config.yaml
n_kv_head: 2
head_dim: 32
norm: "layernorm"
parallel_block: true
init_std_up: 0.051
init_std_down: 0.0
warmup_steps: 200
schedule: "wsd"
seq_len: 1024
steps: 5031
Each number is 200 + 30 x the weight over the matrix's rms, rounded and kept within 0 to 999. Layers, rows and columns count from 0.

# layer 5 MLP up, 384x96, rms 0.143, rows 138-282, columns 0-47
191,184,182,158,237,219,182,226,163,244,192,186,185,217,233,210,214,162,139,209,183,225,174,183,190,204,193,142,241,186,210,212,257,213,178,224,178,222,221,147,166,192,200,195,226,170,216,199
171,213,262,200,187,216,234,214,266,229,193,248,206,205,227,212,155,226,224,178,191,251,229,176,204,183,207,208,178,158,206,294,260,214,218,184,169,224,158,188,183,211,266,207,193,163,175,220
189,205,211,219,204,203,189,208,242,293,214,151,213,167,222,198,224,202,220,138,190,254,231,204,214,216,238,183,190,185,165,228,169,247,194,204,200,235,196,201,201,199,250,206,205,177,188,211
228,275,192,214,164,226,199,211,265,182,209,208,222,200,233,199,230,279,201,183,183,205,210,221,156,246,228,167,194,182,205,239,206,177,232,220,220,228,234,224,211,251,216,206,227,221,165,156
163,211,181,178,244,188,213,192,194,153,201,219,232,225,156,189,155,244,172,218,211,224,251,172,213,188,217,186,173,181,187,221,124,175,215,254,187,173,204,142,153,194,182,212,196,218,153,277
220,219,206,174,210,178,209,249,210,170,218,189,216,184,186,158,211,261,113,262,179,233,252,221,183,174,204,208,168,143,237,191,150,169,266,195,122,233,193,193,230,180,219,209,203,206,135,179
198,206,218,172,238,235,209,216,193,215,165,210,209,157,239,182,213,182,220,226,230,160,153,192,193,155,215,213,207,177,214,209,244,160,208,233,179,190,228,215,221,161,275,205,238,215,177,158
211,198,199,188,204,194,148,194,177,189,254,158,157,186,284,207,177,231,204,242,182,171,194,152,197,227,172,185,213,235,181,215,223,197,210,251,163,223,127,253,209,227,235,181,200,270,282,230
184,234,198,226,206,199,207,188,128,223,208,202,186,187,191,122,230,214,177,195,257,193,195,189,176,163,202,235,235,225,206,189,188,228,224,188,150,175,194,216,209,155,232,157,236,186,173,208
211,264,186,212,193,211,201,170,226,203,238,203,147,210,212,230,225,236,218,192,203,247,194,181,178,243,155,159,229,233,251,230,162,214,160,204,210,171,186,213,128,196,186,213,228,226,173,161
210,210,166,198,150,162,188,237,152,212,261,227,220,210,223,227,211,213,182,176,245,169,222,198,180,250,237,242,163,199,227,247,213,198,217,193,219,202,182,208,187,246,157,180,262,187,174,193
208,202,206,186,268,136,216,197,193,179,192,179,186,180,162,216,217,148,204,279,244,203,212,170,236,163,245,200,197,172,195,212,190,233,180,204,196,241,213,169,204,222,250,205,197,179,169,211
171,243,205,215,198,193,166,200,239,222,229,194,161,191,233,223,247,179,249,165,194,250,152,186,217,219,243,212,194,234,214,171,224,146,211,192,199,214,169,243,172,142,222,183,193,196,178,213
198,193,227,217,213,203,163,175,173,177,201,227,169,241,185,188,191,178,202,224,229,198,161,173,221,210,162,190,203,170,170,217,164,167,172,237,231,152,186,195,197,163,255,192,212,234,223,224
229,193,195,189,205,200,187,234,216,212,209,209,136,202,227,171,197,196,149,185,212,191,237,228,209,191,183,194,175,168,255,244,192,213,208,200,230,244,217,200,133,235,213,153,233,220,200,211
132,232,144,157,184,157,223,232,146,203,196,247,231,141,226,239,189,168,184,196,178,221,184,169,194,205,276,207,214,243,145,188,257,149,202,231,194,170,184,151,254,193,173,185,208,185,200,192
221,203,163,223,222,147,217,224,196,186,242,215,184,198,222,200,203,146,158,186,191,216,148,155,235,233,119,234,218,122,172,190,230,227,216,213,173,145,159,205,162,189,217,167,183,206,193,193
231,182,217,191,205,200,217,225,164,168,195,211,252,217,172,159,189,201,166,248,239,206,240,174,230,221,233,207,182,183,238,236,175,165,202,209,226,239,215,206,211,215,216,182,165,234,222,277
187,188,221,232,237,142,211,184,178,203,197,204,261,217,272,186,232,208,182,188,238,173,173,221,271,238,156,223,201,193,202,170,236,157,196,232,219,182,230,211,189,223,215,167,194,170,196,176
176,233,194,218,247,141,159,238,246,207,193,204,189,229,171,226,216,222,179,239,239,206,170,185,188,172,245,196,143,198,214,194,217,149,199,200,192,239,165,200,164,246,161,206,220,164,207,222
201,218,218,174,198,217,201,192,230,219,210,227,193,184,169,213,175,164,285,221,179,187,169,208,163,177,234,232,184,184,193,168,166,200,165,199,149,190,137,189,208,211,208,201,235,166,219,250
225,191,242,202,157,236,193,189,188,219,225,189,157,208,207,203,164,202,219,177,225,177,228,205,194,263,176,178,195,166,161,192,200,217,192,175,187,198,198,168,231,179,254,156,213,211,184,166
291,184,145,234,198,192,221,184,212,163,207,190,191,183,213,202,260,167,200,170,219,194,176,209,190,248,219,208,213,152,205,186,204,194,178,209,210,217,207,170,177,233,163,215,227,241,180,235
261,233,208,180,279,230,223,230,206,126,194,190,215,193,220,185,202,182,185,222,213,187,204,236,221,180,207,172,173,208,231,183,179,182,230,154,165,177,235,185,184,212,186,147,206,204,198,222
163,205,149,196,206,201,212,210,188,213,163,159,208,242,175,222,227,210,234,170,182,214,190,229,247,220,190,145,214,198,216,219,202,214,243,182,159,214,230,158,211,251,173,156,222,203,127,185
219,216,226,198,206,163,155,155,274,162,182,168,198,146,199,198,194,206,217,198,204,234,210,164,200,204,228,218,227,232,167,207,165,244,125,158,178,241,196,150,139,238,212,211,193,202,180,209
223,221,261,232,213,237,218,218,202,229,240,205,190,210,213,193,278,221,222,194,167,252,200,153,238,198,173,260,208,213,194,182,213,170,186,211,179,186,216,241,224,175,245,200,160,141,216,243
168,226,190,216,229,191,158,178,182,201,215,240,203,205,198,136,227,199,184,165,236,191,169,179,238,195,154,205,161,193,179,176,198,132,186,178,156,156,164,246,166,141,266,190,264,242,274,228
225,241,211,150,230,219,161,205,164,243,225,196,212,210,195,176,206,196,185,156,185,184,182,167,167,189,194,221,175,194,221,221,168,203,234,207,238,262,165,209,155,212,201,241,210,230,201,218
209,214,161,235,191,162,188,222,207,212,225,217,204,218,181,223,180,173,211,206,214,261,200,190,186,196,190,192,137,153,137,201,214,164,209,228,237,225,220,184,197,197,186,244,229,183,149,248
181,258,168,162,230,172,187,231,202,189,195,218,227,217,199,203,228,155,182,156,183,195,171,228,152,222,238,217,192,240,176,228,194,261,208,183,166,233,193,227,204,161,205,220,220,168,169,169
181,187,235,181,230,258,282,183,186,228,214,179,194,180,242,164,191,153,180,197,205,228,226,163,188,189,195,209,193,136,223,168,264,151,181,183,134,189,200,201,220,216,253,189,193,216,209,220
222,224,167,268,186,213,239,216,273,217,240,224,199,202,237,185,214,240,172,212,229,199,228,217,218,149,245,217,157,205,169,227,202,213,192,247,136,181,187,220,179,155,212,221,138,154,210,218
139,246,220,171,179,199,208,214,163,181,229,181,234,197,214,192,186,182,205,188,212,252,175,181,186,173,264,142,207,171,207,183,222,219,165,244,251,105,181,196,206,207,255,220,242,227,203,183
262,225,180,204,220,221,200,192,132,175,228,173,261,216,178,211,239,142,173,122,232,249,199,219,220,194,203,202,196,212,195,213,178,252,158,241,212,228,215,183,200,218,213,252,243,183,221,171
259,211,128,186,181,169,238,198,161,208,186,173,197,180,233,204,268,213,202,217,176,213,219,219,223,265,199,252,191,160,164,244,173,252,213,95,198,185,145,132,175,208,222,208,176,222,189,186
178,149,193,180,222,156,182,133,198,147,216,162,190,193,199,211,182,251,199,219,222,225,212,236,222,166,231,188,193,191,203,186,175,184,203,156,147,201,217,211,175,219,189,202,179,165,124,192
277,197,167,199,153,206,167,244,165,177,175,211,153,234,223,183,187,170,198,215,222,200,202,153,239,236,188,180,187,204,207,232,153,234,205,177,213,253,184,212,206,172,144,106,193,186,181,164
160,204,163,201,210,217,204,170,158,195,203,172,198,183,243,236,213,206,178,194,232,226,114,180,195,206,232,211,190,146,197,240,203,203,234,195,245,175,144,157,213,177,223,205,219,157,207,234
200,197,243,148,176,168,212,208,186,167,229,221,156,210,199,223,204,178,175,153,198,179,158,205,165,207,181,250,210,187,186,182,137,213,227,197,163,172,174,177,205,174,202,128,153,221,224,175
201,272,203,169,222,167,206,195,247,237,189,97,211,232,208,221,178,164,229,195,271,220,192,182,193,185,222,208,207,152,188,162,261,164,152,169,252,186,204,151,182,170,230,191,189,168,160,207
232,221,172,176,157,210,193,203,189,255,185,137,188,248,234,264,238,201,215,191,216,207,243,172,172,187,196,156,188,234,198,213,231,234,225,201,172,177,246,164,199,188,168,152,194,196,176,178
190,226,165,226,196,163,179,175,158,190,149,181,230,221,171,250,172,280,207,184,208,204,158,186,250,230,225,192,187,146,171,136,207,164,229,192,194,220,214,197,211,202,172,149,193,227,179,186
179,209,170,212,224,210,150,223,171,167,208,176,132,200,228,183,223,148,188,222,160,193,253,214,213,208,189,264,212,193,190,224,241,171,197,274,201,219,237,202,216,199,205,221,173,242,184,153
158,213,176,239,214,163,221,191,194,207,151,165,161,212,157,231,187,213,224,210,226,180,165,189,249,235,233,182,160,205,193,167,230,132,201,227,201,196,175,238,256,168,233,192,237,174,216,227
155,228,201,195,211,201,175,233,159,232,203,183,227,244,191,215,218,180,195,195,185,201,168,205,295,223,218,189,180,173,148,208,203,284,233,209,217,195,172,223,235,186,243,239,234,179,208,137
154,170,115,143,254,226,233,223,206,181,128,219,230,199,188,167,209,159,198,188,204,174,205,190,175,217,181,195,199,183,180,242,203,245,200,222,157,197,170,173,159,188,221,175,223,196,214,167
153,227,202,138,229,180,177,175,172,212,202,216,180,247,195,187,149,216,189,203,174,125,219,166,178,189,239,184,158,232,207,243,222,144,189,219,201,160,168,227,169,215,211,220,183,188,239,231
215,204,198,233,215,207,140,224,170,179,257,168,202,232,206,251,186,183,168,167,178,227,214,164,188,185,228,182,255,262,235,215,165,192,195,181,197,180,177,147,169,180,225,203,232,176,216,152
201,205,167,224,146,180,114,204,194,209,178,201,167,211,149,161,197,135,164,166,206,235,209,194,151,227,173,202,168,206,179,261,236,159,209,217,174,215,187,141,209,181,171,201,242,206,163,225
234,199,214,182,172,197,226,220,210,205,181,201,219,207,209,207,186,198,239,188,227,191,209,178,170,184,197,240,246,241,193,193,202,170,139,188,191,256,201,156,231,203,196,145,195,230,206,187
170,226,224,218,218,183,207,253,204,215,135,148,210,151,176,186,152,267,156,232,216,263,239,158,194,266,234,203,186,176,195,193,213,190,206,134,180,172,188,200,154,207,189,234,203,165,183,189
207,187,206,181,151,201,209,199,218,239,166,121,215,183,230,212,219,236,227,202,171,222,197,200,157,164,190,169,210,210,220,250,134,239,165,226,208,249,206,167,218,258,147,194,164,177,195,195
205,191,183,167,140,181,229,135,201,231,193,236,168,204,198,224,200,179,149,161,180,180,186,172,218,194,245,222,162,228,197,186,166,199,214,165,194,213,189,166,215,193,203,192,209,167,196,225
243,192,194,186,230,209,223,202,204,225,185,174,188,248,200,190,206,196,164,174,199,187,221,204,210,148,172,194,99,188,152,218,202,193,235,169,184,230,241,192,183,217,173,206,221,211,180,214
158,214,215,181,217,177,247,182,190,203,209,263,160,185,291,180,200,174,142,214,229,154,197,182,219,206,212,197,210,153,206,238,175,209,206,119,156,200,198,156,182,213,207,163,222,182,194,199
196,198,141,216,206,177,245,187,165,248,151,197,141,177,232,168,181,218,185,254,185,209,228,205,239,224,174,251,165,171,134,194,167,189,218,232,210,217,191,221,220,145,221,228,231,240,222,231
210,174,188,179,192,191,250,241,180,201,179,159,163,213,181,181,147,231,138,234,190,238,145,190,201,231,224,192,186,168,166,212,184,154,199,240,231,182,182,148,175,179,247,206,198,190,228,170
192,158,256,210,186,234,153,176,235,195,229,186,153,206,201,242,176,200,212,176,137,180,215,188,240,218,179,220,188,196,209,209,194,184,193,281,206,227,157,235,238,205,257,272,182,219,176,160
222,208,186,222,216,187,204,163,175,182,224,260,225,162,264,193,195,222,217,200,190,212,182,156,192,250,186,160,141,187,225,197,139,221,166,174,200,192,185,170,219,191,165,223,205,141,207,195
236,251,137,193,179,144,151,210,223,235,214,225,175,215,243,212,174,136,213,209,194,250,150,196,166,223,206,253,224,190,228,217,221,181,186,159,195,248,156,194,206,226,199,224,152,220,141,252
203,193,170,239,231,246,241,232,185,172,214,204,146,208,191,152,189,217,182,199,193,160,232,178,244,208,184,243,218,153,241,228,263,172,200,219,192,192,202,254,214,143,225,213,209,157,214,202
137,160,174,198,177,182,203,155,137,175,192,174,143,184,210,217,207,236,218,199,172,172,199,219,197,229,190,182,183,222,208,254,157,233,228,138,227,208,221,162,137,118,156,151,199,171,137,175
242,161,200,200,173,192,164,197,199,220,206,198,162,225,248,157,173,187,144,151,175,167,220,216,131,180,183,176,168,194,209,260,184,208,215,211,171,216,173,143,199,197,199,160,172,195,182,205
217,197,226,204,220,230,261,212,145,226,177,193,156,211,209,234,208,182,191,237,196,215,248,210,262,211,220,213,164,228,174,239,219,166,207,183,152,199,201,196,180,164,233,209,241,178,209,219
273,225,208,153,191,225,170,215,142,205,188,215,215,182,223,208,218,163,201,208,239,204,234,231,206,160,166,209,180,127,222,197,102,212,203,233,154,211,183,218,213,196,239,177,241,153,169,182
223,199,172,250,238,151,166,164,211,131,185,172,163,230,155,176,217,210,214,184,163,191,174,169,257,211,211,192,169,181,211,209,178,154,189,223,177,180,216,238,215,185,183,177,135,207,214,220
218,200,187,217,185,219,222,200,177,214,258,229,151,218,148,144,163,209,179,149,223,178,211,226,203,176,239,297,191,170,182,208,148,215,194,191,168,213,178,202,194,211,151,253,210,194,208,193
182,178,188,235,204,200,196,175,188,177,186,167,207,160,249,205,159,229,193,191,206,226,243,180,156,238,169,206,238,193,227,219,218,236,259,167,172,187,142,201,208,203,214,208,193,161,197,244
209,208,182,206,174,183,145,198,180,252,232,230,172,188,235,180,207,179,216,164,235,212,219,227,226,212,140,188,187,156,158,211,219,177,189,176,221,177,172,219,232,166,221,175,201,134,167,192
199,239,163,194,239,210,167,235,207,209,213,194,248,175,223,208,234,261,187,242,244,199,173,191,165,159,206,207,285,191,183,176,185,186,211,217,221,187,188,180,171,123,230,181,235,193,167,185
174,247,184,221,238,208,200,152,133,238,176,273,142,199,168,200,238,176,182,161,227,166,153,211,199,236,178,223,277,191,172,173,217,185,148,242,219,157,210,184,179,146,250,187,195,200,253,225
161,194,222,225,186,163,202,170,141,176,149,238,243,224,263,190,254,191,143,191,229,194,225,257,171,205,261,194,196,144,185,181,156,204,229,139,262,239,217,150,193,207,191,162,269,191,176,235
193,154,253,239,159,209,181,151,186,228,186,229,248,161,218,179,180,196,166,192,247,228,250,183,210,185,200,233,190,165,214,189,225,186,192,196,191,196,169,174,216,183,253,191,224,134,166,247
161,155,231,230,200,200,155,210,213,260,170,206,249,171,148,202,229,233,211,186,176,197,193,220,222,152,178,219,183,189,202,237,186,203,205,187,176,181,186,214,173,197,217,194,208,196,218,201
259,229,202,208,134,219,164,210,151,204,181,226,171,222,245,205,226,227,201,195,265,197,252,199,176,146,158,157,184,203,243,244,197,199,228,221,207,214,200,170,203,230,214,195,227,187,212,168
215,260,188,210,169,173,226,218,224,182,220,189,153,184,163,217,163,231,164,208,218,220,271,227,195,209,198,192,120,199,243,236,220,230,255,172,170,250,156,208,205,177,209,181,166,149,145,222
174,209,305,190,230,184,275,188,209,182,188,201,217,199,176,193,196,234,235,192,206,204,214,264,222,198,199,207,158,207,164,222,152,195,197,235,229,211,238,231,219,146,211,209,207,180,183,239
194,174,130,207,192,137,185,131,198,158,194,173,211,192,151,192,168,236,234,158,200,267,176,206,176,197,220,164,209,157,183,216,194,164,232,212,203,161,203,162,184,189,156,219,241,234,185,217
140,235,177,238,172,209,176,150,200,158,196,162,210,230,161,200,181,212,202,185,212,212,146,246,226,221,225,193,180,122,236,185,170,186,166,242,209,150,193,194,249,217,193,186,239,198,138,227
164,208,219,200,219,189,191,227,195,224,167,190,161,172,205,235,192,189,213,225,231,180,203,187,178,199,247,179,198,185,163,162,199,164,211,207,182,214,222,169,230,193,264,160,140,169,202,229
206,172,201,177,236,205,239,206,190,211,168,201,158,126,175,192,255,180,226,239,168,197,134,220,252,236,159,224,212,169,162,165,194,162,216,185,176,212,179,160,208,188,218,169,182,138,231,227
223,185,215,205,179,132,170,223,221,179,164,198,170,181,176,188,131,228,172,176,186,157,202,188,185,167,213,218,178,175,239,172,213,228,203,263,159,187,167,154,186,212,199,165,244,169,202,192
203,270,230,159,140,162,231,206,207,209,167,245,151,217,227,231,202,143,142,190,189,186,197,219,194,203,172,181,200,189,208,196,148,186,209,164,199,249,201,170,183,194,255,184,217,200,194,258
226,197,236,177,163,183,177,181,163,187,189,159,211,178,197,199,213,210,217,212,258,174,225,159,147,171,194,204,170,230,196,244,194,187,209,246,217,198,146,186,248,239,166,216,181,207,168,167
197,199,168,209,202,185,217,143,217,184,189,169,223,192,173,206,214,168,211,156,215,216,177,190,159,157,155,158,173,218,216,198,163,225,210,195,229,202,198,210,185,192,235,216,179,194,187,175
218,204,229,220,203,177,205,213,208,205,241,240,157,245,179,217,147,232,156,162,221,214,177,203,242,246,226,164,188,215,196,186,224,180,209,267,178,180,181,215,258,190,203,164,206,235,222,173
213,244,215,201,227,235,210,260,255,179,237,160,211,258,168,196,193,214,192,180,201,195,213,189,260,243,217,214,211,200,205,234,206,172,203,212,216,209,208,175,241,193,179,162,205,185,187,183
213,164,204,179,201,169,213,214,226,205,161,209,214,182,182,188,159,239,131,187,198,241,222,236,160,170,153,126,175,144,249,233,179,185,170,192,221,242,213,93,197,222,217,210,197,185,198,200
186,186,224,234,154,205,221,157,231,205,184,165,208,188,215,278,188,193,159,182,213,161,227,205,205,175,183,150,200,202,270,248,197,226,216,214,237,196,186,161,164,166,206,200,243,202,242,205
196,233,168,154,198,124,204,224,145,176,181,169,220,175,219,215,156,218,218,226,202,199,164,184,166,167,290,217,189,196,186,177,185,209,227,192,208,189,224,182,220,178,168,228,169,186,153,181
159,204,188,224,201,173,238,194,165,192,139,242,146,227,210,168,209,208,168,208,212,221,241,191,116,187,257,217,148,196,206,265,200,186,178,212,162,230,205,207,153,204,187,268,197,184,172,182
261,192,179,191,197,181,196,184,256,176,246,228,176,256,247,189,223,216,170,198,192,215,190,180,243,211,232,217,113,228,282,232,237,189,182,171,186,220,201,168,176,221,213,251,163,207,236,179
161,181,207,160,206,188,141,166,191,191,193,188,210,181,168,151,177,194,237,186,174,238,236,208,152,217,207,181,186,163,186,192,198,274,230,171,226,213,137,145,204,227,213,198,173,187,147,220
243,210,202,182,254,219,215,218,194,181,212,192,128,206,213,179,221,190,228,219,264,232,190,199,258,180,173,221,205,228,213,230,245,168,208,226,149,199,227,195,208,191,277,172,188,205,227,181
213,161,186,208,230,223,190,210,222,226,234,226,150,192,278,193,145,242,176,196,264,232,216,179,172,224,170,193,197,176,186,221,214,224,222,190,164,149,168,228,204,209,217,217,220,222,143,202
256,226,233,166,207,157,176,189,156,210,170,289,204,260,216,208,171,254,197,184,220,189,264,188,228,225,240,197,168,212,215,207,203,194,211,197,209,212,218,172,256,246,207,225,192,154,144,182
161,206,236,241,230,264,199,206,141,180,240,206,163,175,180,168,217,150,206,152,241,193,118,223,250,243,202,209,187,210,208,178,173,189,236,212,208,217,207,196,260,181,238,202,198,215,222,222
199,217,236,215,200,186,205,212,158,250,153,185,188,238,201,183,181,216,191,161,272,185,225,195,235,195,214,212,150,172,165,153,181,154,161,193,202,193,225,217,205,202,198,198,253,138,222,242
182,188,178,181,211,174,181,182,179,140,154,141,168,286,255,183,239,202,228,172,184,167,181,168,200,237,152,215,199,220,240,216,162,193,181,203,224,186,168,264,144,136,209,194,248,178,164,222
172,220,158,166,175,210,216,211,181,198,182,194,238,206,222,226,275,212,208,169,165,157,173,246,170,190,253,203,235,201,201,213,195,238,195,174,189,276,227,140,165,167,162,191,222,157,200,202
192,193,143,202,281,201,213,181,184,149,242,180,179,203,197,162,194,250,191,231,184,170,153,208,214,215,158,272,199,183,222,218,197,161,205,164,164,196,170,241,226,198,235,199,156,240,211,221
237,220,204,184,203,225,197,185,218,200,214,228,228,221,201,194,238,231,242,140,157,164,226,199,163,216,227,206,176,172,157,210,189,219,173,240,213,222,148,193,208,214,249,257,209,199,224,195
200,182,221,197,191,209,219,170,193,247,241,158,176,217,237,225,178,172,192,160,223,207,212,250,254,168,212,161,207,240,199,223,231,246,173,212,150,220,224,205,196,230,206,164,220,197,183,161
236,206,207,188,180,202,197,161,166,195,248,200,229,230,199,249,172,241,149,214,323,183,215,161,187,174,171,165,197,217,217,183,174,186,231,220,211,244,188,178,177,181,207,147,177,163,229,192
248,192,241,208,183,233,174,189,195,231,181,235,217,209,228,252,183,268,193,179,244,231,213,189,216,177,242,198,147,176,226,271,212,195,171,230,188,255,179,154,159,225,205,168,224,287,179,197
179,211,189,200,175,213,248,173,202,183,202,209,182,226,253,209,217,190,229,169,213,202,251,200,189,181,169,147,210,192,186,199,150,203,181,165,247,233,193,142,204,196,217,223,183,214,186,232
189,222,183,202,241,160,188,178,207,182,254,169,186,207,197,212,149,163,160,192,234,181,198,234,237,223,136,134,252,199,166,197,205,247,179,175,191,147,176,193,160,191,177,187,243,184,186,224
174,187,191,193,253,197,164,189,203,192,186,137,211,206,184,153,197,211,232,189,170,192,182,206,240,237,252,180,190,184,145,209,167,195,200,169,184,190,174,179,259,218,272,269,195,198,204,206
136,188,146,187,202,208,254,194,253,188,139,190,171,209,190,173,196,184,218,205,206,227,175,205,205,228,235,196,172,193,237,192,190,137,204,197,189,209,190,170,197,180,232,200,170,203,142,214
216,169,212,169,224,217,197,194,184,173,210,220,209,208,157,176,256,146,146,156,232,200,215,230,250,191,217,216,198,201,193,199,188,188,186,229,198,183,180,172,227,197,182,201,241,222,177,210
235,284,227,166,219,182,168,218,210,176,214,247,199,213,222,225,200,181,206,212,228,175,206,246,189,194,182,215,210,223,191,193,200,164,219,201,200,225,230,218,193,142,183,152,257,134,244,209
201,246,176,202,246,173,190,189,133,200,243,189,200,145,237,218,199,160,178,207,216,191,233,204,166,244,154,148,210,163,163,203,173,271,214,168,160,153,176,209,155,147,213,249,206,211,154,199
231,247,197,182,200,166,222,208,239,249,209,217,163,239,205,166,234,236,151,205,176,213,259,222,222,207,162,193,182,201,202,184,231,137,224,135,192,200,169,135,168,174,231,125,215,229,203,198
209,198,204,222,207,200,203,155,219,206,216,187,202,193,203,218,175,194,212,180,258,190,174,212,258,200,175,210,172,198,170,159,235,203,204,178,209,181,172,174,201,189,211,195,214,170,202,176
166,239,211,157,181,202,201,158,206,243,207,208,184,207,193,210,206,187,164,173,214,195,189,194,215,214,192,208,256,232,217,227,162,158,168,217,193,256,139,144,142,213,214,245,219,205,190,135
208,192,188,209,184,175,172,224,230,240,214,161,177,237,221,176,210,223,180,205,180,214,213,174,167,224,222,147,213,166,249,187,244,187,229,203,231,181,219,204,196,180,203,220,200,177,208,210
202,202,229,190,221,182,248,193,176,220,235,216,198,202,233,169,195,198,219,182,201,223,272,161,226,219,174,237,217,229,194,209,201,235,287,241,203,249,214,204,215,174,220,216,180,181,209,154
198,256,200,246,202,206,179,170,210,224,213,219,189,198,248,216,195,140,148,182,281,206,247,195,198,117,176,188,214,211,227,220,234,213,169,174,179,180,206,198,190,228,183,234,192,209,224,192
228,207,248,278,179,209,144,151,188,210,200,245,168,182,228,213,185,213,137,170,157,146,233,225,228,175,150,147,203,210,196,191,122,199,214,155,177,177,207,163,219,180,234,177,179,194,104,214
175,219,206,175,302,237,224,212,207,161,153,222,177,216,169,210,266,237,194,183,169,186,177,227,208,175,203,242,186,207,220,216,183,173,212,149,179,248,223,211,185,205,258,219,135,182,199,186
249,145,145,230,195,172,225,217,238,213,229,205,214,159,235,231,215,177,171,134,235,202,284,176,169,189,173,225,165,203,228,219,182,181,175,199,173,192,239,167,201,163,154,174,234,235,179,190
156,204,183,206,165,157,178,212,184,190,178,147,219,248,185,198,179,218,218,230,134,217,188,218,215,198,284,167,157,193,237,239,176,147,217,190,245,169,189,158,169,194,255,244,204,220,219,182
216,216,206,225,192,186,225,193,207,189,217,157,170,195,177,197,178,198,177,201,196,189,190,227,217,214,181,219,244,157,203,184,137,164,133,182,143,171,152,164,186,166,301,275,193,154,221,154
174,217,175,194,175,170,246,180,140,177,195,145,211,160,173,219,202,195,194,216,206,228,177,179,208,155,214,275,183,211,185,179,182,106,226,214,170,207,219,204,214,187,176,229,185,177,193,188
208,235,249,180,169,195,260,171,216,222,186,180,220,179,242,204,205,221,191,192,170,179,182,134,214,251,271,207,197,233,187,237,192,167,201,213,167,187,240,191,185,222,193,153,161,241,256,219
182,162,156,181,214,178,231,223,240,206,210,217,267,205,192,187,218,206,157,215,228,199,226,205,160,193,177,165,167,199,187,230,115,226,162,220,202,201,199,161,161,187,203,252,203,170,230,177
235,168,193,197,211,236,277,218,241,224,197,207,190,222,209,249,230,226,199,263,241,134,213,230,189,234,213,168,216,211,173,228,208,210,171,209,203,199,247,219,181,195,192,222,205,178,213,196
214,159,243,189,177,220,273,167,180,224,183,160,151,187,222,190,204,225,214,224,226,211,166,217,248,230,185,178,194,235,142,173,147,220,231,180,171,185,193,194,197,126,249,150,219,233,190,203
206,177,197,204,181,220,209,203,217,209,208,246,174,192,198,211,249,238,128,147,186,189,205,232,216,142,195,210,229,217,175,243,170,232,182,169,199,201,191,200,213,186,212,238,236,198,213,179
188,288,171,165,207,252,202,191,141,230,220,204,236,176,224,227,218,138,210,205,169,154,192,204,214,219,157,190,254,210,191,238,177,244,177,178,169,181,153,246,149,178,203,156,232,159,185,223
214,147,241,149,253,206,232,246,196,183,203,195,208,200,202,183,211,216,208,207,223,192,176,174,196,213,215,222,168,267,218,187,250,188,180,243,203,214,179,231,199,177,243,189,226,151,175,190
204,206,171,181,164,176,183,145,230,193,218,175,156,208,172,167,157,207,218,170,171,192,217,216,186,222,224,191,155,168,216,192,193,155,171,186,182,219,218,235,216,165,244,220,166,165,167,229
184,193,210,186,192,225,198,177,173,128,175,205,170,230,223,194,179,251,255,194,227,117,183,189,163,189,182,220,227,228,169,227,235,193,206,167,216,225,145,199,151,151,251,190,161,196,192,184
197,222,236,197,215,240,204,205,204,191,177,239,207,194,161,235,257,193,195,154,218,227,231,228,184,220,211,233,180,242,163,204,221,167,193,214,206,180,119,174,190,194,178,189,176,210,177,221
177,219,214,185,175,263,222,152,163,176,225,216,205,210,242,240,206,150,144,155,218,213,198,200,173,251,209,230,142,187,279,220,187,238,203,190,205,206,158,204,221,214,192,184,224,241,158,223
226,240,183,210,226,229,177,195,288,223,204,178,197,217,249,212,210,219,150,204,168,216,239,227,152,196,150,199,220,182,279,264,184,223,180,209,184,249,215,201,198,212,250,203,214,180,182,181
199,262,173,178,197,222,171,188,195,199,176,170,157,180,204,174,143,212,236,193,184,235,186,201,245,232,169,127,197,174,264,187,205,150,207,133,219,277,195,164,176,175,263,200,180,142,202,233
159,228,204,154,182,214,182,161,172,168,217,237,226,242,215,236,173,218,192,207,197,259,281,227,220,193,220,148,193,209,164,231,202,182,231,162,213,215,164,163,211,248,259,258,171,145,198,189
187,220,147,201,197,215,151,184,177,114,235,164,203,250,208,180,192,169,204,170,202,230,207,192,177,222,228,187,186,204,174,218,232,188,189,176,197,170,189,175,217,172,226,193,184,228,183,224
200,232,163,202,218,204,223,210,212,172,243,214,215,193,183,192,148,221,161,207,242,176,247,202,218,220,257,253,148,200,178,187,167,265,134,165,139,204,210,206,162,195,218,220,202,186,225,170
212,179,189,204,196,181,159,225,174,216,269,217,206,260,243,211,228,202,223,204,253,168,226,212,231,160,156,192,212,191,177,218,295,174,218,218,138,205,218,186,176,179,255,183,188,211,206,222
174,210,185,199,146,162,176,239,197,173,203,157,161,190,208,225,251,200,208,254,130,218,187,182,166,212,222,249,171,123,216,201,168,160,168,212,207,164,203,190,200,200,227,185,192,232,170,205
225,177,218,182,211,218,229,242,215,226,168,200,215,224,218,210,205,205,200,154,216,202,208,169,175,175,148,214,205,192,253,197,148,185,169,200,224,190,226,192,187,188,215,194,212,137,193,187
126,209,182,225,175,166,205,229,209,211,188,192,183,188,245,233,180,215,237,195,168,190,200,169,171,224,192,226,217,196,182,214,202,185,119,200,210,223,154,216,218,170,203,143,206,217,162,160